{
  "n_layer": 15,
  "d_mlp": 1152,
  "vocab_size": 4536,
  "norm": "layernorm",
  "init": "normal",
  "init_std_qkv": 0.0325,
  "decay_fraction": 1.0,
  "decay_shape": "linear"
}
Each number is 500 + 40 x the weight over its row's rms, rounded and kept within 0 to 999. Layers, rows and columns count from 0. Numbers have three digits each. The size before them is the row's rms in percent of the matrix's.

# layer 9 MLP down (transposed), 1152x224, rms 0.0464, rows 387-401, columns 0-223
101:531522578512477510501425523498478563437363509553513462490544479448450517452486437480518463511499517488563520442442477545480494463486496576536462493472496536466531586520559482495458540551476518531468469521553525483491518477489498462512450427545495520487478487531555470465472528520471514479495496527536465477525496523526518499476505527500478542552477537475537544484494551459554494443454552465550477441563473520522573475479517457516511583472454418521421518562488447523487500492464443437552501544514475392512521512501546529471531466518534558588553526509516452429473589561530431470502484461518449484522523475568512480424540458503483565539521424500550539479459456453556403516497
095:480461499453508545467547495451531453452496432510515501460467483480551494488564439550514522487476519527508542517481461435545492511625544487494492497464518453470563481419493464430510554435502477443521510445490503499526459460477491488457489496535563504526523497458432499513481547572465531502522434535499559397514525571529488471436553431458512447525517462494492438511435500533537528495478422469517517517484512510544504598581493503492505476613461525484615408515490499514496598532531476493449474493510536478486496481477467484435466529474460449501557471481416505516468446460541451536480453473577503582485443535501468514459453505484505515465467504466505566502475478449451536518559
095:503461488451448498483495446463509486477528435501478538494484443420445501530537513540511511511541517473520445514472434513390490475454528557463556476473534507510492437489544504408463462511570510405532460489456464500489506470471525539492505507503525576475481483473454575472500433465561540536505515463521506531514441506576474508540489532551484514465554544579489480555453488509541420551544466523538489439479439543527434520458525502467507474554519474459519427482513506480587492561517490575566495534496511476491460521485545485559505593503449448483484511562517534527557535548510447441490478430485494481532529510425497520513466530505435505528420477506578480575566401459445508460546
105:485509440545510533487483540514582547444503511518455440545482481497538521476544472467487517487550511534481548573494458485500479541521504471457488542517490565518476526550524488410524505583543487456452512576543544475414504577539507607414551452485527525452528460474544497617513529451523442497530521459488564480511519492476524488538426474471519519540494462530526529473512579541488472493492603520502473573517466484524516505510442550542508527493481495480527478403523440499510486526553585490432470482470491553443536485562550496547439534494507485447507566527508496470463454506434435502462550552594514547434481443468472511494509536491483449453509481548535519508547453525497413466508
090:518574483594516515556511397528562514440476494527505478493521461582470465503492421546547488527494482497447516554524461483552498500423450513494518563568478475469432473495519492579490511478490475531506503538494533531484538525488498532451504526511474518555500409452475447490524500521497498532484566506483522478580412410538425493524474552507481481427455601520634539483515495483547520459413524522488468489464496543526549552482455513560504517514447551552433528537433450576443478509513485516463492427555414481512471509465479445478500501511429531446507438493453461439503484545546483478529525498513510488540476496538476472474470443478473455537475531495546548475453526470506562485491
092:404521513581449473544447477474418473529501515573435460517547510500470459558552425499454552508446478519438516496455536427545441582455524493520535463520432512497564438444565514493447495486526535528521445476473477524491485512435410490457493520529484550467486572468549487492492559486470520481509492471451445489541524476562497472531526521499510428581488494516439511506499483564495468461549448544513442448425503452543522449456476499551542461552544510481546531460475486542484472474494454472493569479503461513458529470488469430493488482502497517548477489488539476526461534415561530547500541505421524530545483501499539497530527465528563464555481477523503404445536456591520594511488
097:522515460552553458492460479522439471459485518544492535457488445541572441484527525526460564492452501571494488536583473444484548454475580434540529484538425476556469532435538511519500472556495433482525456552452511481492454478499515486499519487568545539524495522463513411511444458522491493477470547514523478545484434523540507469526408460531423487470566594435567441481546562511460403538469537433520528453441475515506497441493492465546393526522516462520493481468466495521519518402486514447528448501560497483491478458454518540492538513530497478565460526536464518545538513505476456460465531500473478495488489448512584499430548497558473450538492517534440565445486490551468526487518
096:554502577538505497568469505492497478529474463505513457458516533502485566434397502448478510448530498522496522457511469505457494549452477505533525474473416454483507473463494454535456484440436449506507487482513496554583543445564505445479445524576531581518513523563478493466510519452572492442492560446458509593423582501534486490453549548527482465497518539427520501484528501463462512536452469561484509460442443486469458509480520523400507528522520546459460479415477557546527515477469552458511530454568481506448508503516491482476440540488553436507505468534509491559529483556396493539489513474514405480537449530467471499571496547515440506535473490460533455520476450473534522411470
103:527546483424462508440502535522473578578551515487514539481439523571462473515462501456451484457550483505484523469597518525496438483456456455508484509510486512474562471536482503551517579467454478529534439478522470556429539507545522551517453533454495423543556524503532599499500515509548547453498505501502466524542464417468473530515465402548452555619487452514529447513576550523537529472523509456527483565521496443548545576514439520492469484444531507476555509496495509491478550494561455482445538429548548461511522501539519471496486533446509496509483486577492446531442463521458511521494552534448542428529424498480458509509450501494511433462515510531480535448565491457461470544439
105:527427563442442476463513503515517442417484588496426511487480478548495492537464488512424522532504399471452489602565409562438521461481458521483503462480465474554521483474561524529471556468488429557494543484487432505493512514555493501461488473546507508541533559480497517406466514526452510455467505504547478469486553527453495438588500520513492458533598517489547487512496548424465586529553427491481469565423519539446520448486457469503516507489534469474520492458506511559503514599536484490489490477480500506513453505426464466493435468446458455468540566496506469477486501497533452480523506491537439497504501506486480501517512464549502473572520476468580518465428516448510510594539
086:513529543546557491539535532481543512438477501517499530508571565535562519588536450471521490543498558503435498515472482533489463490512514540464544582451486489412460474443500510485438465515480505537435535456481590486604464506468515444392541520550440517491452501496452501514395501479554502472569542476481453494524470597542510472493546503484538542494487499519465523506447488442464467494529502517538491531517494535523465506478499561554477523496534469524509486537435520513477554506450463523550444507548543514470521446465459523487441531369551429504456476545469599532461513525524491571527522417474458505492535565517516537421479518474456566516503473507480566487513479531546511466551
092:507477498482494490510509540443580433532478476533443479550548497467474479492521493521486526481524515557550504503410515501527462507535481506461478535490517474495494572455497533444490474522459494513450605566510518532543465470469548485501548465535508552425473468500482538537556503503542460575469504445483542490466546387542519488547586469471575580476532532480491481560520509519454572447584577486546512537536506504566512455530524504588496523421486487454400568463489499463476485446561481524522387522499553484545569482467507532510433413511547498528491502507498519574435431455453528526515455477508532506516539467484504484482501463551470438484528499567415483529451489483505491481518
099:446497512463544578512476499547535495478458468568540551499514494485458519431499444524522535447525473553479473599568491461548380582508523497474504495515523452472527501445445502459475534401461486536430496521471589457535531472514513526521542529493480525511426507433457536443544553517542471447442603538471484512576454524487473491511419533509546546465448494523537537484527508485470518496479479588492540558511456428538444515590488477527526453515466522548481518431484477490438501513437473407527533522531489513478512497537498563504440522446447473487512571529482507486461449488496564438466494480483568520529538437475518492510477534478564476557525483471479455517456536486439477512469
093:489524513559574465500567525595481492457514535468514550482537449524457534559482526470532551612474522439528511451488504460496442556491476521443450477525500476537486501461487512489454444584506554531507493473469575447462455461516492497525498508493471419489498425412510518442553483517482543525441561518470500585538443505472492555555470578532527531474562594543498529475491542492551537591595488536456530433478483492458500454520455486486555545515525577492603496556550560510512562568513494484550510487519463443489480533502468516464454543514511484576514499526502513486520476524442486525515515487480505580511497411530470464545507511512441461527547481528519466465474473509459526452457
093:533431491540528476566509486534490442501505493520492454485406496555566431517487515478451454459543503509497492491512543575451461495465401537498528533493490453515472413478520446456536512449505501524488518518502508530483553470500418494488537547505529463515452514553469521457444472574503504497519526490438581409497459470405466555460493500483540533551452539498469516538458529525503551490495493538526443520497519453476507503454514570516480537514546551463547519471545508403441549539481511493485518527561514518447489497562514475521442477482568467477483410512502470416475579524447555565474442492498491533504414490521491486377548475470425430430528458518562534508485492455484535536545
# layer 9 MLP up, 1152x224, rms 0.0465, rows 388-401, columns 0-223
104:517495499503417484452531503474491414446477477509418440498541502443450534562491543578471493506509546485478498564473502496460520450555518511499520463489524496403468499499517520497487519487472513434485519522559468477567469450426525515515497461492399431498424478455411409451507513534492468564531507470472521508497448467556535444529549491460506547447420568513502570556522459416430473470512556495500528532522489492512470460456525472451492518404460552498568466506516482490530506499516432490515480581511512461475496540514502496531508512507523388444536523561402475539508471526576465540522490533487448531545521484493559492473545457506456496534479541543466443520453572529534523506443
101:515542429546478486454501488469441485479485526501501458486540441497479531499459479432528485463426457544546551500442538516508496472510532545537482486454462442460472490522493492555457507516505503500529480504516482532484461540559430505534515544478522475533522564512532451485456480572541459505520502485514554544477505465507435430483506510503473469535484444455477507480481458440488507516554530508486571507511501451549483497525488542514580552400480462554522527483493417581541465491457485478502614530429506429577547526426487456467489464438588520500474451488583497529501421405481536514509525552485522433439537484560633466497520468541543462497491540447496543444459459522515519415467
099:436469492486486478454486453460538512446470488475469581514497491513498464536556476570503464450455441536555537477501428478495486479463493448461518507393430509524486521514518520513530556487501439532598517404591439538494439499434482539543529517430481517512456541511437500468604511550507527490494450517504532479501510500512467459463510478501489491525506416438504463470515428436546498476527480539477502441486492447486455489539439568467502467487421545492484561526527497571521511422506551539461518500476483526498556441517446440497444482459565506445497472427588457488486488439523548477488495492523547459506519467525541440488541474546561504469497445484583494578458563518500483441538
093:522505521438514456469526549464456420461481511492461530552489550399465491511412489449484499436508521536533538445536510580492448533529485444544493498514509466553566585461467525439569428455485507546536456439535462470494490507509552456497547588479497497433494549523487498511533481501476570484486438553486460503437472470500524474498498456520508442500516511504513528559515543484503465523438475488508502524478484420443478534470594517406479586436506558526500521452531571436522470475541533474517488546547480614471538413548539557507492511519543401569505604477530524509534436489454481519466455489486487488477507465505441482461507497493467539538505517534496464499548500487463502458473
092:506478495480575452474533592491543439465504496488522540526491521452503525419476553417520470452542463499481480478485435536464563472522469511560506465460532437553491513532520517550517502501470521570531524522517477452469456494549569519541441481449519445494450503532446496550509429536470437475507583531531549474489513473500571496474521490508495522470500477498511457454523505468570533557399547518452625479525512538494578568543502438458499548517453494519501541515501468397524475473467473547548519460521523496490470477528499585528484577499494461463489519470517481422564491568475475465497468450498469469421585544483509497442482515527422481544499542511456515545525500462473480389457
093:481420507561451530485493469490503474612461520502507485494544477488502513557475538532498503484458426426470418491502454549445489527527497494518546511521569495493450523541400506483570537513448461508464507551479486492423419448504567511496514536529425521486518537509492495507487467504460523534518522474477523440471522475534454502453445521451426462521450469510554471519561495549496523543584459540430523513488479566490579436522520433493576519504515496513488522425478473542536451474515493529482507502524485472573520498558452516480495551506479423495490569469475565448508532441553448529436527506445484448391539420475519492465520578473471517490538535522468534549377522520537518524484
093:498515463469471470464471505474455517456483592523430543480515441521439430527574484530504458537525452457500431540439528506466543501549538475511560491505576514446487487464476499539514479458529545475486514467554475506448486509484434491510522496508462429528503511455536470473474465538484507523550487551508460490537467492498531466506404496436466516518518550523465450468480526504564451452517517442449494534497580505500497506502507565569539481443478416581461500520550415463429445520486431544465490542418488497515509527500483459521542430550494591460530514519483460412498486466563494484499472532463546490383505528480559531493522488507561457465561510585489616500539506536511432454515
104:520448486529485505481523548534518474531615529493476487433522510520464465502461459469542486501491461447515512594500516467481433506461453466524513484451495481467496462540465539552488537523473461451533573515471444482407474429566472436497504478559428516576494484483505521570518445453451506490498488498533510411442472535574506489518555460484525566472419480504448468481483494485528487502537520398524556488491487470502499509557543513530502520447523477415506475517440527476486443507430467447552462543477510511409546508530457490539513509615494513473528474544492444503516506489542557475467556470508468525500576481481468465517541550497526562461449537462517512441387390529511514465457
100:480460523466503463539471476488511485521532528495500567466494485487449532562499553483495440501546462438452530476557484524461486504540485504448436509476534452496498429549524509472466525499487505502579463533550487535455503535570476523509504488597481569476488508464514520483481516488472535479533527459482495482555560472454502433545484464484528437546484475517533509557521492448477526452458516489507467575455512533597533427425458433491508508425509547553545545567482477477524522518464467408458433528500493414457427517527441509587439498460410427429459528441502475488531478505433521494536548525552521521457535470487470438517454444607555546523551512548565495557488528553465471529517
093:510517472497478504488476507512518445532538520491496503421552490496482454480472465508620461517476539471450476499536488507563533566524476490495480509484544528557475476465512502560430569481519452472507561492556455509445487461502539513489502444413544452465514541544563484506511506553447492575485529520496574532456538492446477518490500500456399459478560519530550519464511514516581480505524549499422506483493470551456444464544440544465532466551521573442457448467424498551499456463508538535473488497456492500499493524502499437524595472553449509427408565422451362494486530452428450526436525501509472484504473435466500471547485483504575465495503484531513561481424488508514486515515
095:525519474537475559527438480533434549480502471520491502477507513475429533529457488544494485542541438532545565582492522524491577527553488403554543540517471585453412486564532477455506478486522480520548487570518484491533578489534515499490483458495524541518487537478459449450514488458551549523491502625517498478552529555497523527437416509511463488498494483519479460564475451535526479589532515518497481533440553529508551528478453436510503489519494504575512488509415489584531432525520462428533529507460530498548516463489538469507449528465460499562511459529448475493583539548451557464529474511545507508463498479486584523549537502588560473495564471515524499509556475474523528448598
102:488456628433540518448480498472399469516437605454495506497499515508533509519507503497441449520445521425504480481527494546504507497508478457521523504473477547469525506521546507575475529546475543433555512536541464451521460461493542532482538470503517497446474478476533518519396498448602508416456442426556489471488520488493489466489522514422537502526489465528496530491448491519532400527529520423464450477480449473511519480579530564421511469471473509486466513486488498443424546509479494516540489456445540496473464519435467469442556580500535440401492470566424494438505487476490482534450451510461537425479479477530563496559524496479483426512512477549525523473488470495491476538541
094:478409433477514488481447547458484522513474491482543482434485555481483510491495490462519500450528449561497589529564463499497518430493526480512498480497468494474546441583579524489471567457555462530485489523480424508453516522576502519516489474478511558516492516475502467479414542527509530468591500526448560484477498555430482509502514454459540577516463478414509477467490535480472468410487563490490515494526521496505495501439478576536520529503512397561450505516505407508537451466444487490414494501526572452491571497485521526510525502525521502519562479514579463473526517529514609494539538441526551467573512524520496461535547488450535527448523420566515488555502494456458541545409
092:431455458470465488489521514451555479516493537487470510509529463421479509507470440487555486492469533524495534478487506445552578545575489520491469521504530490540501507491468453448510522446515418478590548491492449524542511432432530443479571539540404498505538514505488549527560480479511545499540528513543532510536492479487509507520443535472467448521588494490518437427504546520504478535425533503483537573447487594492484457510498533484455500511515459463481478489515463536516491439494499488500548469444499428511527535506562487565520479536441470542476631491454480541514404487501471506544556470469465482423540516498538460508445483600534473513447407526446463397466550523562453501515